python train.py --n_layer=9 --d_model=512 --n_head=16 --n_kv_head=8 --head_dim=32 --d_mlp=1024 --vocab_size=9151 --activation="swiglu" --norm="layernorm" --norm_place="pre" --norm_eps=1e-06 --positions="rope" --rope_base=10000.0 --rope_fraction=1.0 --qk_norm=false --attn_scale=0.177 --bias="none" --tie_embeddings=false --parallel_block=false --init="uniform" --init_std_qkv=0.023 --init_std_o=0.0 --init_std_up=0.023 --init_std_down=0.0 --optimizer="soap_variant" --lr=0.00311 --beta1=0.95 --beta2=0.95 --weight_decay=0.18 --lr_head=0.00606 --grad_clip=1.0 --warmup_steps=200 --schedule="wsd" --decay_fraction=0.56 --decay_shape="linear" --final_lr_fraction=0.0 --batch_tokens=[131072, 262144, 393216] --seq_len=1024 --doc_mask=true --train_tokens=1020000000 --steps=4294 --dataset="wikipedia_en"
Each number is 200 + 20 x the weight over its row's rms, rounded and kept within 0 to 999. Layers, rows and columns count from 0. The size before them is the row's rms in percent of the matrix's.

# gate: layer 5 MLP gate, 1024x512, rms 0.0778, rows 911-977, columns 192-223
# up: layer 5 MLP up, 1024x512, rms 0.0828, rows 911-977, columns 192-223
# down: layer 5 MLP down (transposed), 1024x512, rms 0.0754, rows 911-976, columns 192-223
gate911,107,193,220,218,223,218,200,192,169,200,208,208,183,215,198,184,185,198,169,222,211,216,181,222,184,202,172,161,185,225,189,210,183
up911,109,232,198,227,237,200,181,189,190,200,191,195,177,182,193,149,162,187,246,227,196,205,195,211,194,198,198,212,179,228,185,214,228
down911,095,217,223,182,197,219,155,202,199,195,220,204,176,200,221,221,182,163,199,174,223,207,175,233,187,193,210,235,189,212,207,213,216
gate912,107,207,226,218,174,219,217,209,195,227,168,206,214,244,245,180,221,218,203,187,214,220,196,174,202,198,187,202,228,223,205,180,211
up912,104,202,189,185,208,206,198,200,224,169,200,198,168,177,183,234,221,192,224,206,205,224,194,198,212,193,185,187,200,216,212,192,204
down912,107,214,163,176,205,216,200,209,226,179,173,156,149,184,196,189,179,185,195,202,169,182,176,186,226,188,185,198,182,185,215,207,184
gate913,095,189,191,233,202,206,226,170,210,179,201,205,194,210,180,208,199,223,229,203,218,200,206,202,191,190,197,205,213,206,189,238,202
up913,096,230,190,222,218,197,194,224,218,232,171,185,190,207,220,185,178,223,219,201,218,163,196,177,185,201,223,203,186,234,144,177,225
down913,102,175,221,203,241,173,193,205,223,218,185,236,184,212,194,200,157,173,214,210,210,182,214,145,234,191,195,211,177,229,219,176,242
gate914,103,185,192,176,192,217,178,216,189,191,204,215,221,228,211,180,200,218,196,224,206,216,196,173,179,202,217,174,216,215,178,207,212
up914,096,202,208,194,239,217,217,216,201,159,210,184,190,196,209,223,216,178,207,187,190,194,215,218,220,218,198,213,212,196,177,199,176
down914,102,208,190,179,227,185,194,232,215,210,209,201,178,225,223,173,196,184,204,223,212,231,216,161,204,212,192,210,231,207,171,168,196
gate915,102,222,215,218,207,185,195,193,152,228,210,194,179,226,234,195,162,174,179,204,185,210,200,206,197,172,201,191,214,208,204,205,230
up915,095,194,195,211,191,177,198,187,186,239,225,218,199,226,218,172,209,189,245,187,182,187,199,197,211,162,169,208,247,184,200,179,218
down915,096,205,195,175,173,231,176,227,213,217,203,214,190,210,231,176,186,226,192,224,180,202,195,215,190,197,211,188,214,212,219,193,201
gate916,094,215,199,157,222,191,197,220,220,216,220,225,179,177,214,206,199,182,218,226,189,203,228,189,208,194,203,200,190,175,228,178,230
up916,089,202,211,210,186,167,246,187,193,195,188,206,205,245,217,218,210,218,199,209,213,217,192,196,219,187,172,203,190,206,236,217,209
down916,097,215,201,167,230,200,179,221,225,197,226,210,157,181,161,178,194,178,205,217,184,177,208,188,209,200,208,210,214,178,188,187,183
gate917,094,205,172,209,192,180,235,202,214,192,195,177,183,242,172,182,206,178,195,205,191,180,209,196,219,175,231,194,191,236,146,199,185
up917,101,200,227,199,210,174,184,182,188,206,214,214,214,195,221,201,173,217,208,168,207,197,205,199,156,200,211,202,189,178,214,216,222
down917,076,189,189,203,235,201,171,229,178,245,175,196,255,219,195,191,211,191,221,220,205,195,204,185,198,263,187,193,204,224,188,179,191
gate918,099,200,208,187,169,191,205,222,194,202,227,189,203,186,207,213,184,219,181,192,243,200,192,250,199,239,231,219,228,171,187,185,161
up918,100,210,200,229,180,192,182,186,167,205,241,200,211,212,198,186,210,181,225,201,193,202,220,213,201,213,228,168,208,215,245,227,197
down918,103,225,194,156,193,193,205,203,164,146,177,200,190,192,247,192,171,187,199,187,198,177,173,210,192,193,173,212,219,190,195,190,230
gate919,100,210,201,234,218,174,223,206,202,213,196,233,169,177,233,215,208,190,186,201,186,216,218,215,208,199,157,198,222,195,185,184,219
up919,099,206,156,179,180,221,199,201,164,171,222,183,200,231,201,192,196,211,187,206,214,193,174,190,230,224,204,195,180,180,205,207,201
down919,100,190,200,210,196,199,163,210,203,208,202,192,219,226,202,222,196,192,192,216,235,175,213,214,189,196,201,197,218,191,198,197,218
gate920,089,193,212,206,183,203,195,198,206,188,183,203,202,229,167,211,215,163,210,186,175,246,200,223,196,213,225,169,205,197,201,179,157
up920,091,205,201,179,184,173,224,194,194,195,204,215,211,187,205,171,182,204,212,168,190,212,196,220,170,187,214,203,204,236,187,191,209
down920,090,214,179,201,200,243,183,201,227,194,225,211,184,198,178,195,174,203,193,221,187,195,202,179,229,196,154,219,204,223,207,188,234
gate921,092,229,227,210,229,187,179,217,208,183,216,198,191,200,196,185,193,221,233,196,211,210,223,199,194,189,217,191,184,214,228,201,215
up921,101,223,204,202,165,198,178,171,226,196,193,219,204,193,195,226,216,200,182,222,163,181,195,184,212,206,204,198,233,192,202,188,212
down921,101,191,176,202,190,234,231,205,206,231,223,201,163,230,196,227,173,214,217,175,200,215,169,184,216,198,252,214,223,223,158,203,231
gate922,101,203,198,182,235,191,209,180,188,240,227,172,240,192,187,168,193,226,169,167,162,184,183,218,210,194,197,211,208,222,211,218,166
up922,100,198,183,188,183,223,164,213,201,210,208,222,209,209,148,204,218,225,218,226,205,193,205,208,177,176,233,191,207,212,185,200,222
down922,103,169,181,216,158,209,189,214,202,233,191,211,205,178,214,175,199,206,177,194,224,213,216,187,194,193,206,208,195,196,212,181,201
gate923,093,187,196,229,216,207,240,169,191,209,201,178,178,185,200,183,207,194,205,189,208,212,194,218,184,200,154,219,197,188,199,197,204
up923,098,196,200,161,188,249,205,222,196,216,228,209,200,175,209,213,200,181,212,188,198,209,183,243,210,183,177,229,183,203,226,197,209
down923,105,175,187,194,185,174,202,208,177,198,208,190,213,182,200,219,190,179,180,187,172,208,162,206,207,224,204,183,199,201,241,190,200
gate924,100,213,185,212,208,185,202,236,204,223,225,222,252,191,217,190,214,250,213,220,172,189,232,237,202,167,187,198,237,193,189,184,177
up924,100,194,159,199,190,192,199,235,212,214,179,214,201,183,237,208,221,195,186,180,202,188,154,168,185,177,187,231,202,192,183,220,168
down924,097,206,181,202,178,244,207,200,242,206,188,188,210,192,224,223,229,203,218,203,221,231,238,186,185,212,220,203,193,210,164,230,182
gate925,104,205,212,230,194,198,192,197,194,190,205,215,179,199,215,197,192,197,175,206,219,193,193,215,211,201,190,164,164,198,204,194,171
up925,098,197,195,193,210,208,220,215,207,198,198,172,225,200,203,183,228,190,170,182,187,148,203,204,224,182,205,220,190,189,188,209,216
down925,110,194,179,200,207,235,186,208,238,222,205,212,215,212,188,194,210,218,196,198,222,222,181,217,201,168,219,216,192,186,195,188,216
gate926,073,211,208,187,205,205,191,171,197,214,210,208,192,222,222,229,177,192,192,153,212,178,238,176,198,200,190,205,202,224,191,203,203
up926,084,192,208,192,230,210,142,172,194,217,198,215,185,221,184,155,215,188,191,192,193,153,215,203,220,208,190,200,221,165,186,212,180
down926,082,207,170,207,235,228,200,246,215,210,208,162,188,160,190,167,216,200,180,215,161,211,206,205,199,156,204,207,181,209,204,174,181
gate927,097,204,212,221,159,193,187,184,182,209,219,193,190,172,202,189,208,185,179,224,205,177,217,192,185,170,183,180,228,252,178,223,207
up927,103,201,233,186,204,209,175,174,174,185,212,204,218,197,208,220,209,184,186,192,209,209,202,168,213,206,185,233,205,223,213,213,210
down927,104,212,174,147,169,214,217,198,203,187,197,222,194,190,217,229,210,184,213,205,224,202,215,216,192,237,206,236,210,170,211,181,190
gate928,101,188,173,194,161,184,205,192,195,181,191,198,186,200,207,212,223,195,195,211,216,234,192,228,186,221,147,168,183,221,186,190,178
up928,103,231,196,184,218,209,189,261,197,230,200,158,210,172,192,217,188,186,214,212,206,210,195,179,191,199,156,186,208,200,199,212,220
down928,102,198,211,187,192,189,219,222,182,186,168,176,199,195,196,205,182,178,201,189,204,198,214,230,195,201,174,214,199,185,194,169,208
gate929,129,231,221,175,185,229,226,213,226,192,203,190,211,226,189,201,173,185,200,172,226,185,217,194,191,198,220,223,169,182,216,206,182
up929,118,211,220,185,187,211,198,214,229,230,198,172,220,240,211,231,158,176,202,206,203,200,214,181,180,207,192,219,209,205,224,212,187
down929,116,217,202,176,184,217,233,205,188,177,196,198,225,247,229,248,208,187,196,214,201,182,238,200,173,223,193,174,173,215,197,194,206
gate930,111,177,190,206,207,198,221,194,226,207,181,243,182,203,182,205,201,204,194,191,158,237,165,207,185,210,222,173,192,197,199,228,225
up930,096,228,181,191,209,183,239,212,171,220,187,196,220,207,196,210,220,202,223,193,206,196,201,213,182,244,223,201,194,220,190,188,181
down930,094,188,221,197,192,182,176,213,199,202,199,207,182,186,222,173,169,211,181,211,191,189,207,200,222,193,170,209,184,196,187,202,209
gate931,084,214,206,187,191,209,181,205,158,167,174,183,200,210,206,220,190,182,211,189,209,169,230,182,223,220,201,207,200,228,186,226,184
up931,088,242,160,197,176,162,164,212,218,211,200,189,184,182,179,181,213,171,215,229,176,207,184,203,167,208,235,198,236,159,185,181,165
down931,095,198,228,205,263,198,212,225,231,178,176,228,183,221,194,179,193,189,201,220,193,207,214,187,211,169,189,233,223,180,174,186,173
gate932,106,155,211,180,210,222,177,202,194,218,216,213,186,206,200,184,200,210,154,191,230,197,214,186,203,209,208,195,203,201,173,207,204
up932,102,234,172,200,222,216,225,146,197,197,200,210,191,197,216,206,187,188,215,203,173,181,199,208,195,225,184,186,202,231,224,241,195
down932,100,202,200,187,195,195,220,183,180,205,206,201,233,202,219,211,184,210,205,199,182,174,182,182,245,256,176,177,195,221,179,197,202
gate933,097,204,204,233,182,235,176,162,219,209,222,237,242,208,132,222,191,193,158,206,210,208,206,207,193,208,186,197,187,190,175,210,213
up933,105,177,219,168,208,205,196,237,190,224,187,179,174,238,204,179,196,198,196,191,189,208,215,233,186,215,243,189,209,170,200,187,242
down933,107,191,195,180,207,217,197,185,173,175,187,176,195,205,227,232,215,190,196,196,186,163,182,185,183,197,219,219,206,222,203,217,199
gate934,101,184,192,171,220,245,191,201,171,197,209,250,213,205,226,196,197,158,171,227,190,188,199,215,246,179,197,187,220,206,167,199,194
up934,099,221,212,181,186,171,162,207,214,203,186,198,204,241,201,180,209,193,205,212,200,196,175,227,172,172,214,189,231,178,218,183,215
down934,092,199,215,199,215,213,221,214,219,203,224,201,197,195,166,163,204,212,181,195,169,229,214,176,191,194,231,225,200,180,186,192,213
gate935,107,219,187,213,214,180,176,212,172,200,188,220,216,187,190,192,218,180,174,256,176,196,184,224,199,200,202,157,199,150,245,209,190
up935,096,204,234,193,202,212,233,170,194,189,189,195,195,202,171,200,202,182,186,213,219,233,221,172,195,185,168,196,212,207,209,210,196
down935,108,209,201,181,208,216,201,218,187,188,220,204,194,171,217,185,196,206,220,199,240,214,187,176,211,216,172,187,213,233,217,208,219
gate936,104,156,194,180,223,237,196,198,185,231,190,177,210,218,202,208,160,221,190,203,208,174,212,194,192,198,187,208,182,188,235,194,195
up936,101,225,193,168,181,181,209,169,190,191,199,183,235,174,194,181,214,196,186,191,239,213,238,218,215,213,191,230,205,204,174,181,196
down936,093,191,200,213,215,208,194,156,159,207,180,187,236,229,188,188,228,236,217,218,223,177,174,189,207,163,219,187,208,219,204,191,226
gate937,107,204,210,200,184,191,190,207,229,216,195,215,191,202,194,190,191,172,241,183,218,210,191,196,220,187,193,228,196,189,191,208,189
up937,113,197,181,208,178,185,213,195,182,187,197,200,200,181,209,203,182,242,172,203,204,182,215,189,226,215,165,206,214,173,220,218,199
down937,107,187,179,211,208,212,188,188,211,170,212,200,197,199,203,156,177,172,181,218,157,218,214,201,194,207,189,168,192,201,226,230,178
gate938,136,200,217,223,250,149,180,199,178,212,245,195,194,184,224,195,178,194,167,199,182,171,180,183,184,197,204,172,198,208,198,183,183
up938,115,181,172,187,194,212,189,209,224,200,169,163,189,226,189,170,201,208,222,195,189,184,214,217,184,222,194,220,218,190,196,209,237
down938,092,212,189,212,178,198,195,210,195,213,234,207,180,176,214,222,180,226,202,176,218,195,202,173,219,202,212,189,215,202,199,197,212
gate939,087,235,170,202,181,197,204,210,231,200,203,205,210,192,188,207,171,189,197,218,208,193,195,212,263,206,183,198,185,211,272,220,204
up939,083,175,189,253,211,225,174,182,215,192,181,210,160,202,200,173,195,179,174,176,171,166,191,193,191,193,223,225,176,229,192,192,182
down939,089,211,233,206,167,180,221,173,217,201,216,178,201,232,148,207,216,207,179,209,177,225,183,205,233,225,163,173,226,172,200,218,170
gate940,100,182,171,175,202,197,200,201,205,193,201,178,178,228,170,179,199,254,191,210,217,170,238,208,223,211,230,199,225,204,199,191,185
up940,098,171,184,202,185,197,225,169,159,192,192,195,208,173,210,214,212,216,184,196,220,167,171,231,214,206,226,168,140,198,213,183,179
down940,101,210,201,206,219,201,181,187,198,179,216,210,205,202,168,188,188,222,193,212,230,180,163,190,209,214,233,172,140,198,212,211,215
gate941,108,204,201,232,217,191,174,182,153,227,213,217,195,201,173,173,186,184,176,204,188,177,218,206,190,206,189,216,218,208,210,232,194
up941,108,190,213,201,192,237,201,184,202,185,195,190,189,188,200,221,163,188,189,200,209,211,236,243,202,197,201,238,196,199,223,177,178
down941,102,208,218,240,213,201,222,216,207,194,205,193,212,213,201,178,193,182,230,210,205,223,192,209,159,250,201,170,176,188,202,179,209
gate942,104,189,229,193,231,203,192,183,221,184,211,211,168,220,194,230,168,202,209,203,206,204,218,200,203,209,185,222,173,209,221,200,201
up942,095,231,190,190,167,185,190,233,220,189,208,183,222,160,194,226,230,164,194,215,191,168,194,179,167,211,234,188,206,231,218,206,192
down942,106,206,177,214,205,196,194,206,202,219,190,218,194,162,243,181,184,194,154,172,213,203,225,184,190,179,184,187,199,197,223,202,207
gate943,096,222,213,190,202,179,166,198,218,211,225,219,194,189,205,184,185,238,213,232,191,209,215,211,218,185,169,240,217,204,173,200,215
up943,090,192,207,190,208,180,197,204,230,230,197,171,218,187,202,177,182,212,214,210,241,207,207,196,212,189,174,165,165,219,245,186,239
down943,094,211,215,199,231,201,167,192,208,202,190,214,162,191,194,202,183,215,217,209,182,169,192,158,207,225,209,226,199,166,200,198,189
gate944,096,247,215,219,205,188,203,162,203,235,200,204,207,210,156,189,188,201,215,177,193,199,192,211,229,167,210,201,196,165,210,220,201
up944,101,163,192,200,179,249,174,194,214,177,229,211,172,227,221,193,217,222,195,174,211,207,173,159,204,216,233,210,220,188,167,168,200
down944,099,191,194,213,207,202,205,183,188,189,188,157,238,196,200,220,220,199,208,216,181,220,204,202,195,187,180,230,220,195,196,207,207
gate945,097,192,207,216,230,202,194,173,210,221,185,175,190,230,179,215,200,199,204,204,186,212,203,196,206,232,242,171,198,142,205,189,173
up945,102,187,202,231,194,195,202,226,205,193,179,197,204,179,186,198,200,198,230,191,242,157,225,201,178,211,188,214,179,207,192,207,192
down945,098,193,207,181,211,177,143,189,187,211,195,235,193,199,185,208,191,194,247,190,193,189,204,180,186,208,193,201,212,207,213,211,199
gate946,098,195,164,203,191,217,187,161,194,217,204,186,200,238,179,219,206,224,204,162,173,191,229,225,184,202,206,189,169,188,188,186,183
up946,093,196,191,197,207,183,182,229,160,223,208,214,184,189,178,182,197,188,176,171,186,213,200,180,211,190,211,202,212,193,199,210,235
down946,097,173,232,194,217,159,202,194,230,195,226,206,216,227,223,190,211,188,206,206,177,230,179,208,163,166,235,175,198,167,206,198,216
gate947,119,193,217,194,195,217,195,198,205,213,210,212,189,188,188,188,213,210,187,216,177,199,197,175,157,242,152,172,200,229,192,153,198
up947,108,242,222,218,229,200,192,168,191,200,192,190,197,236,196,221,213,198,180,236,175,217,189,183,180,201,200,221,218,188,217,176,231
down947,103,215,192,193,228,218,211,195,231,207,232,211,226,199,199,194,178,201,179,210,155,154,197,183,175,202,209,213,223,207,202,181,217
gate948,104,203,239,183,215,194,178,202,195,241,205,187,218,202,189,246,183,176,210,200,179,202,216,196,214,208,192,213,230,201,197,198,233
up948,099,193,199,209,264,229,200,213,175,148,219,220,195,216,206,215,175,208,183,205,190,195,190,183,201,192,185,169,209,212,177,230,172
down948,099,192,208,205,183,198,212,211,197,222,173,202,221,189,211,157,186,184,194,178,206,199,197,229,202,205,174,210,199,215,209,185,183
gate949,109,183,200,202,189,201,201,200,233,212,221,206,185,193,215,220,189,184,232,188,232,164,209,191,187,186,206,206,188,219,189,217,179
up949,105,226,186,193,200,239,225,183,194,164,215,192,193,194,198,195,174,194,168,205,191,215,183,222,233,214,225,199,190,217,192,203,216
down949,098,220,192,208,152,206,236,217,225,179,174,193,198,189,219,210,200,187,157,194,154,193,210,194,193,238,218,198,213,210,258,199,243
gate950,099,185,182,202,223,210,191,184,225,213,211,176,215,184,193,211,194,172,205,202,204,182,225,188,236,203,223,189,183,206,207,194,181
up950,101,230,199,206,204,192,229,204,194,216,223,214,208,179,202,201,211,193,202,206,176,211,218,212,194,204,197,194,178,189,211,150,200
down950,104,197,215,225,231,235,194,198,202,165,214,235,184,200,192,182,216,220,180,215,157,201,174,173,172,195,197,227,163,172,178,178,199
gate951,100,208,204,199,214,203,210,173,238,222,237,195,220,171,153,186,187,170,210,209,186,239,172,187,217,205,207,165,213,205,226,200,204
up951,100,201,226,218,202,212,202,216,206,186,221,222,249,199,215,167,189,226,212,211,203,181,195,174,204,206,208,178,233,194,180,187,220
down951,102,216,186,182,189,193,202,212,226,213,193,208,242,190,190,167,197,206,197,160,187,187,133,164,206,220,229,191,212,217,205,170,182
gate952,101,248,188,209,214,246,223,214,163,223,188,195,196,206,204,176,188,196,241,183,217,210,208,194,217,208,197,181,202,213,177,155,207
up952,097,203,191,166,192,186,196,195,229,184,222,184,200,163,185,201,192,200,187,185,225,236,200,213,214,204,190,212,195,192,177,149,198
down952,100,189,196,203,216,203,211,168,187,190,200,244,219,178,200,185,218,191,183,157,179,195,210,195,194,192,197,218,209,189,186,208,185
gate953,097,214,211,174,173,201,201,211,200,203,171,175,174,219,197,210,213,166,226,179,224,188,212,236,227,213,208,208,199,222,198,188,196
up953,095,221,181,197,202,184,170,194,179,199,206,184,208,210,207,177,211,186,187,211,211,207,189,218,215,211,175,189,206,183,203,220,224
down953,101,185,199,222,183,201,169,215,162,227,218,213,219,209,223,204,179,169,207,189,191,239,207,182,174,161,183,195,206,205,200,179,227
gate954,104,191,212,218,218,187,214,167,160,222,234,204,206,220,216,184,219,182,199,239,218,200,203,189,225,216,181,189,217,219,181,217,177
up954,106,180,217,200,230,231,213,219,188,206,208,185,195,228,227,199,171,198,173,202,172,202,194,202,222,203,188,171,157,156,201,187,219
down954,092,205,189,214,183,196,229,196,173,192,190,203,235,184,230,215,193,228,203,182,173,216,197,217,173,205,158,188,238,209,196,200,210
gate955,108,189,214,209,177,239,207,187,170,199,200,209,208,238,232,217,171,176,230,212,199,165,195,207,187,194,238,207,219,219,210,187,203
up955,100,256,203,182,199,186,224,179,204,191,218,225,202,244,217,202,203,171,179,201,210,209,219,185,193,208,203,208,183,166,170,220,258
down955,103,223,175,223,214,200,191,158,192,208,205,198,219,216,226,209,165,187,211,196,233,189,205,214,221,196,164,223,217,178,191,199,205
gate956,093,196,202,187,205,243,187,209,177,199,184,203,189,212,215,158,196,174,183,202,189,176,191,207,194,216,247,199,174,207,190,160,196
up956,096,201,198,180,194,186,211,176,198,212,194,197,198,213,239,160,237,212,195,191,185,182,204,238,202,226,201,189,218,192,205,188,198
down956,092,237,201,205,180,185,245,193,171,229,190,174,224,232,197,203,187,205,214,179,218,247,165,197,205,214,212,155,184,196,173,195,216
gate957,105,241,178,203,213,236,195,173,183,187,192,200,172,252,167,177,195,154,166,207,172,228,211,195,209,231,179,220,226,181,232,202,215
up957,097,187,174,219,186,238,190,196,185,166,198,195,198,201,208,228,210,213,206,194,216,219,233,148,177,201,207,202,198,193,176,210,183
down957,092,180,209,198,232,233,211,190,214,207,225,210,242,179,187,206,219,189,209,198,208,182,207,200,205,209,194,202,199,208,192,211,208
gate958,095,230,222,213,202,206,203,178,172,207,223,214,227,199,232,211,184,178,197,196,167,215,222,184,198,189,194,217,197,186,201,164,189
up958,100,183,152,229,205,207,197,192,215,236,209,207,222,219,205,237,222,193,184,222,227,213,231,187,190,187,174,189,216,214,183,223,211
down958,100,215,182,212,193,196,201,238,206,172,170,190,227,186,230,199,187,200,182,198,215,223,194,178,176,174,190,197,177,215,237,227,233
gate959,103,217,198,200,233,181,223,179,198,202,177,211,169,229,198,197,247,204,184,185,183,189,203,176,214,221,193,190,196,203,178,182,213
up959,095,206,190,170,205,203,215,165,237,206,217,194,183,185,197,202,175,174,180,186,193,176,187,186,196,210,197,182,214,196,222,173,212
down959,094,195,227,186,216,204,247,210,191,191,196,200,184,208,190,198,195,191,203,207,232,172,204,231,214,219,175,199,215,217,198,197,184
gate960,097,218,219,197,206,230,201,183,187,214,202,218,207,209,206,226,173,191,228,225,193,157,225,212,198,200,213,192,230,179,170,172,174
up960,097,195,206,204,246,233,223,214,242,184,171,187,190,205,230,183,195,175,195,172,214,208,163,209,198,204,191,206,159,244,190,200,185
down960,097,207,206,193,211,193,217,176,218,200,207,194,226,209,166,172,217,198,200,177,221,221,215,186,166,215,179,237,144,204,203,222,193
gate961,093,229,197,192,189,217,188,186,215,216,207,216,210,243,185,206,202,218,207,219,221,150,216,197,255,185,172,195,240,206,208,199,224
up961,093,187,222,226,193,211,219,161,193,180,147,169,221,201,196,182,214,163,174,150,152,196,218,169,183,177,209,201,191,210,204,211,209
down961,094,173,171,201,189,184,223,185,203,201,217,209,212,188,193,159,215,205,192,232,213,227,214,190,205,217,200,213,195,197,201,192,205
gate962,110,219,218,200,219,222,212,197,207,196,187,156,220,159,179,198,179,220,213,200,229,208,200,220,185,171,202,177,222,207,196,180,250
up962,106,147,178,201,203,196,232,216,177,185,207,184,223,200,197,188,258,157,243,190,183,208,204,182,234,237,157,228,195,199,193,205,230
down962,103,190,162,192,162,162,173,212,199,210,176,212,177,237,217,235,211,187,189,182,220,209,192,203,211,200,173,162,203,238,198,222,213
gate963,108,190,181,185,234,175,242,200,201,188,198,199,193,196,220,218,222,211,193,194,213,187,178,206,207,213,214,170,216,176,200,212,213
up963,107,234,159,194,196,198,211,170,182,191,206,187,230,218,225,216,233,233,217,197,218,175,197,205,189,185,184,230,192,203,209,190,196
down963,098,175,206,230,161,184,218,146,187,186,182,214,189,210,155,161,240,197,226,208,190,212,216,170,224,184,182,180,179,215,226,191,227
gate964,105,190,198,196,201,192,157,182,226,196,197,198,210,180,225,191,207,208,211,221,210,212,203,196,223,196,167,243,239,197,208,205,170
up964,105,171,194,185,177,183,191,219,185,189,169,201,193,182,211,193,209,250,196,194,213,233,220,220,208,193,214,205,193,186,200,184,188
down964,096,218,209,199,182,199,186,206,175,203,200,193,209,227,221,176,219,214,164,204,238,184,208,187,223,164,217,223,204,212,170,201,135
gate965,110,209,206,231,213,163,200,193,207,199,179,241,212,193,209,200,224,169,192,207,218,199,189,231,194,226,229,197,216,200,168,201,199
up965,097,209,193,212,183,233,214,182,195,238,182,179,212,198,163,255,185,213,197,184,196,226,202,208,210,208,222,187,194,181,159,159,219
down965,101,170,204,183,197,191,188,220,203,225,176,221,204,231,185,189,182,196,203,190,209,207,153,203,226,183,183,167,198,219,172,241,183
gate966,094,187,206,196,182,171,211,224,188,220,177,204,205,209,203,205,213,184,162,180,208,201,184,173,190,208,206,168,226,203,188,211,215
up966,095,154,177,173,210,216,180,202,200,221,195,218,186,197,223,182,194,185,166,207,188,188,209,219,235,213,173,211,219,200,179,226,202
down966,094,215,209,172,200,210,180,227,193,232,177,212,178,217,207,197,209,241,191,207,212,221,205,227,160,189,193,207,215,180,225,214,188
gate967,098,186,167,196,212,191,181,182,208,230,204,196,233,215,180,180,207,187,221,205,190,219,199,235,173,204,195,205,167,187,181,204,208
up967,098,170,226,233,202,232,225,204,213,199,201,183,216,173,192,199,197,224,194,214,205,222,172,232,187,169,210,177,222,174,165,174,208
down967,096,171,197,192,223,183,182,218,232,227,186,204,233,197,200,207,202,221,202,207,201,177,201,212,219,206,212,229,202,160,201,207,167
gate968,102,175,200,210,204,220,234,210,204,183,192,242,173,214,225,191,206,194,234,180,208,185,197,192,211,219,175,186,214,232,210,198,260
up968,104,186,224,221,188,240,179,168,178,194,203,197,201,208,186,180,207,226,188,189,238,228,182,186,189,198,189,164,191,184,182,199,210
down968,104,228,234,217,217,195,187,195,191,194,202,213,211,149,200,197,197,204,167,213,179,237,209,201,211,196,178,184,205,202,187,179,213
gate969,096,159,216,202,159,197,187,232,208,195,205,155,183,224,175,203,173,182,175,219,216,217,203,241,202,181,180,218,235,189,196,190,187
up969,090,184,196,173,217,204,199,216,213,178,188,180,179,188,209,210,229,225,214,211,165,214,229,168,217,204,181,204,176,189,179,207,196
down969,101,200,202,210,168,202,198,221,198,173,200,229,224,174,182,209,208,191,205,201,191,201,221,217,230,188,154,193,185,211,206,186,222
gate970,104,199,222,193,168,202,214,197,229,199,183,177,208,196,182,230,203,172,206,197,203,197,189,212,187,197,224,174,216,210,209,188,193
up970,103,181,211,193,170,186,206,176,223,185,205,163,181,220,220,215,201,175,240,236,163,212,178,236,202,146,209,225,226,227,197,173,201
down970,097,183,203,221,174,193,179,161,201,204,211,209,172,234,220,204,221,220,184,230,227,172,185,184,222,183,201,213,218,198,215,215,200
gate971,094,172,184,226,177,189,207,200,180,207,200,196,207,185,188,148,235,217,237,200,225,185,194,198,203,206,179,237,211,218,222,200,193
up971,092,195,167,193,203,176,221,227,204,183,197,232,200,190,210,191,215,184,172,253,232,234,192,223,185,208,239,187,193,226,201,198,208
down971,092,244,226,220,219,197,206,216,194,174,174,185,183,205,209,196,198,195,177,164,152,174,199,222,187,188,226,185,239,195,203,195,242
gate972,098,213,222,205,220,233,170,174,177,160,185,200,195,207,191,210,198,175,216,214,224,197,203,202,230,185,173,200,194,194,233,196,210
up972,102,217,223,154,179,225,211,198,182,248,216,196,219,223,178,169,189,204,204,208,227,210,186,193,193,212,179,189,196,188,223,209,228
down972,101,197,173,202,213,171,247,194,172,225,190,192,201,192,182,202,203,234,223,173,215,195,196,215,224,220,215,187,223,199,187,190,216
gate973,102,215,191,239,256,172,175,173,199,233,192,176,193,178,224,198,199,217,182,206,200,202,200,168,194,189,240,217,218,216,210,225,171
up973,098,191,200,180,167,181,220,193,216,193,174,165,179,165,165,208,204,226,205,214,215,210,190,185,192,199,211,175,205,178,196,185,193
down973,097,192,230,190,196,213,204,199,223,191,181,206,208,188,205,183,203,190,195,176,211,167,191,174,217,197,204,190,208,226,211,165,231
gate974,094,208,171,212,168,178,202,212,207,207,194,224,242,166,197,190,189,178,219,189,212,186,187,193,203,180,184,191,165,201,179,201,207
up974,094,213,188,206,182,198,200,213,188,199,174,184,216,164,220,245,197,196,220,217,179,226,181,208,183,176,191,202,242,188,209,207,187
down974,090,200,202,203,205,222,180,176,220,175,196,189,201,218,221,192,184,221,215,154,217,151,199,200,213,220,214,206,182,183,191,219,187
gate975,104,197,235,195,197,190,205,225,184,211,188,185,218,190,204,188,211,195,210,188,183,156,223,213,220,197,221,192,205,198,196,223,203
up975,102,178,193,216,198,190,205,160,231,156,211,213,197,191,184,191,191,175,175,220,171,232,171,217,174,219,202,221,200,197,209,192,214
down975,097,175,173,194,211,196,223,190,207,245,211,211,191,213,204,198,194,184,209,162,194,205,196,185,211,201,211,225,187,186,224,196,190
gate976,105,205,205,200,207,221,186,188,191,213,174,233,180,234,240,208,213,241,165,190,217,183,185,200,201,167,190,216,188,216,213,202,213
up976,100,199,204,222,185,166,199,185,199,207,237,183,176,243,199,238,196,174,199,216,184,175,230,163,189,235,180,196,215,188,212,179,172
down976,098,223,217,228,152,181,200,196,207,183,178,204,198,199,199,201,173,205,220,226,264,196,191,208,213,199,204,183,195,163,192,193,186
gate977,103,183,160,229,216,199,207,184,164,219,239,221,199,207,200,194,181,195,227,192,230,195,192,214,185,179,220,220,171,225,211,202,196
up977,105,224,206,166,183,209,183,186,235,195,189,222,184,199,186,242,209,271,154,186,187,168,189,215,189,213,195,187,198,188,159,179,196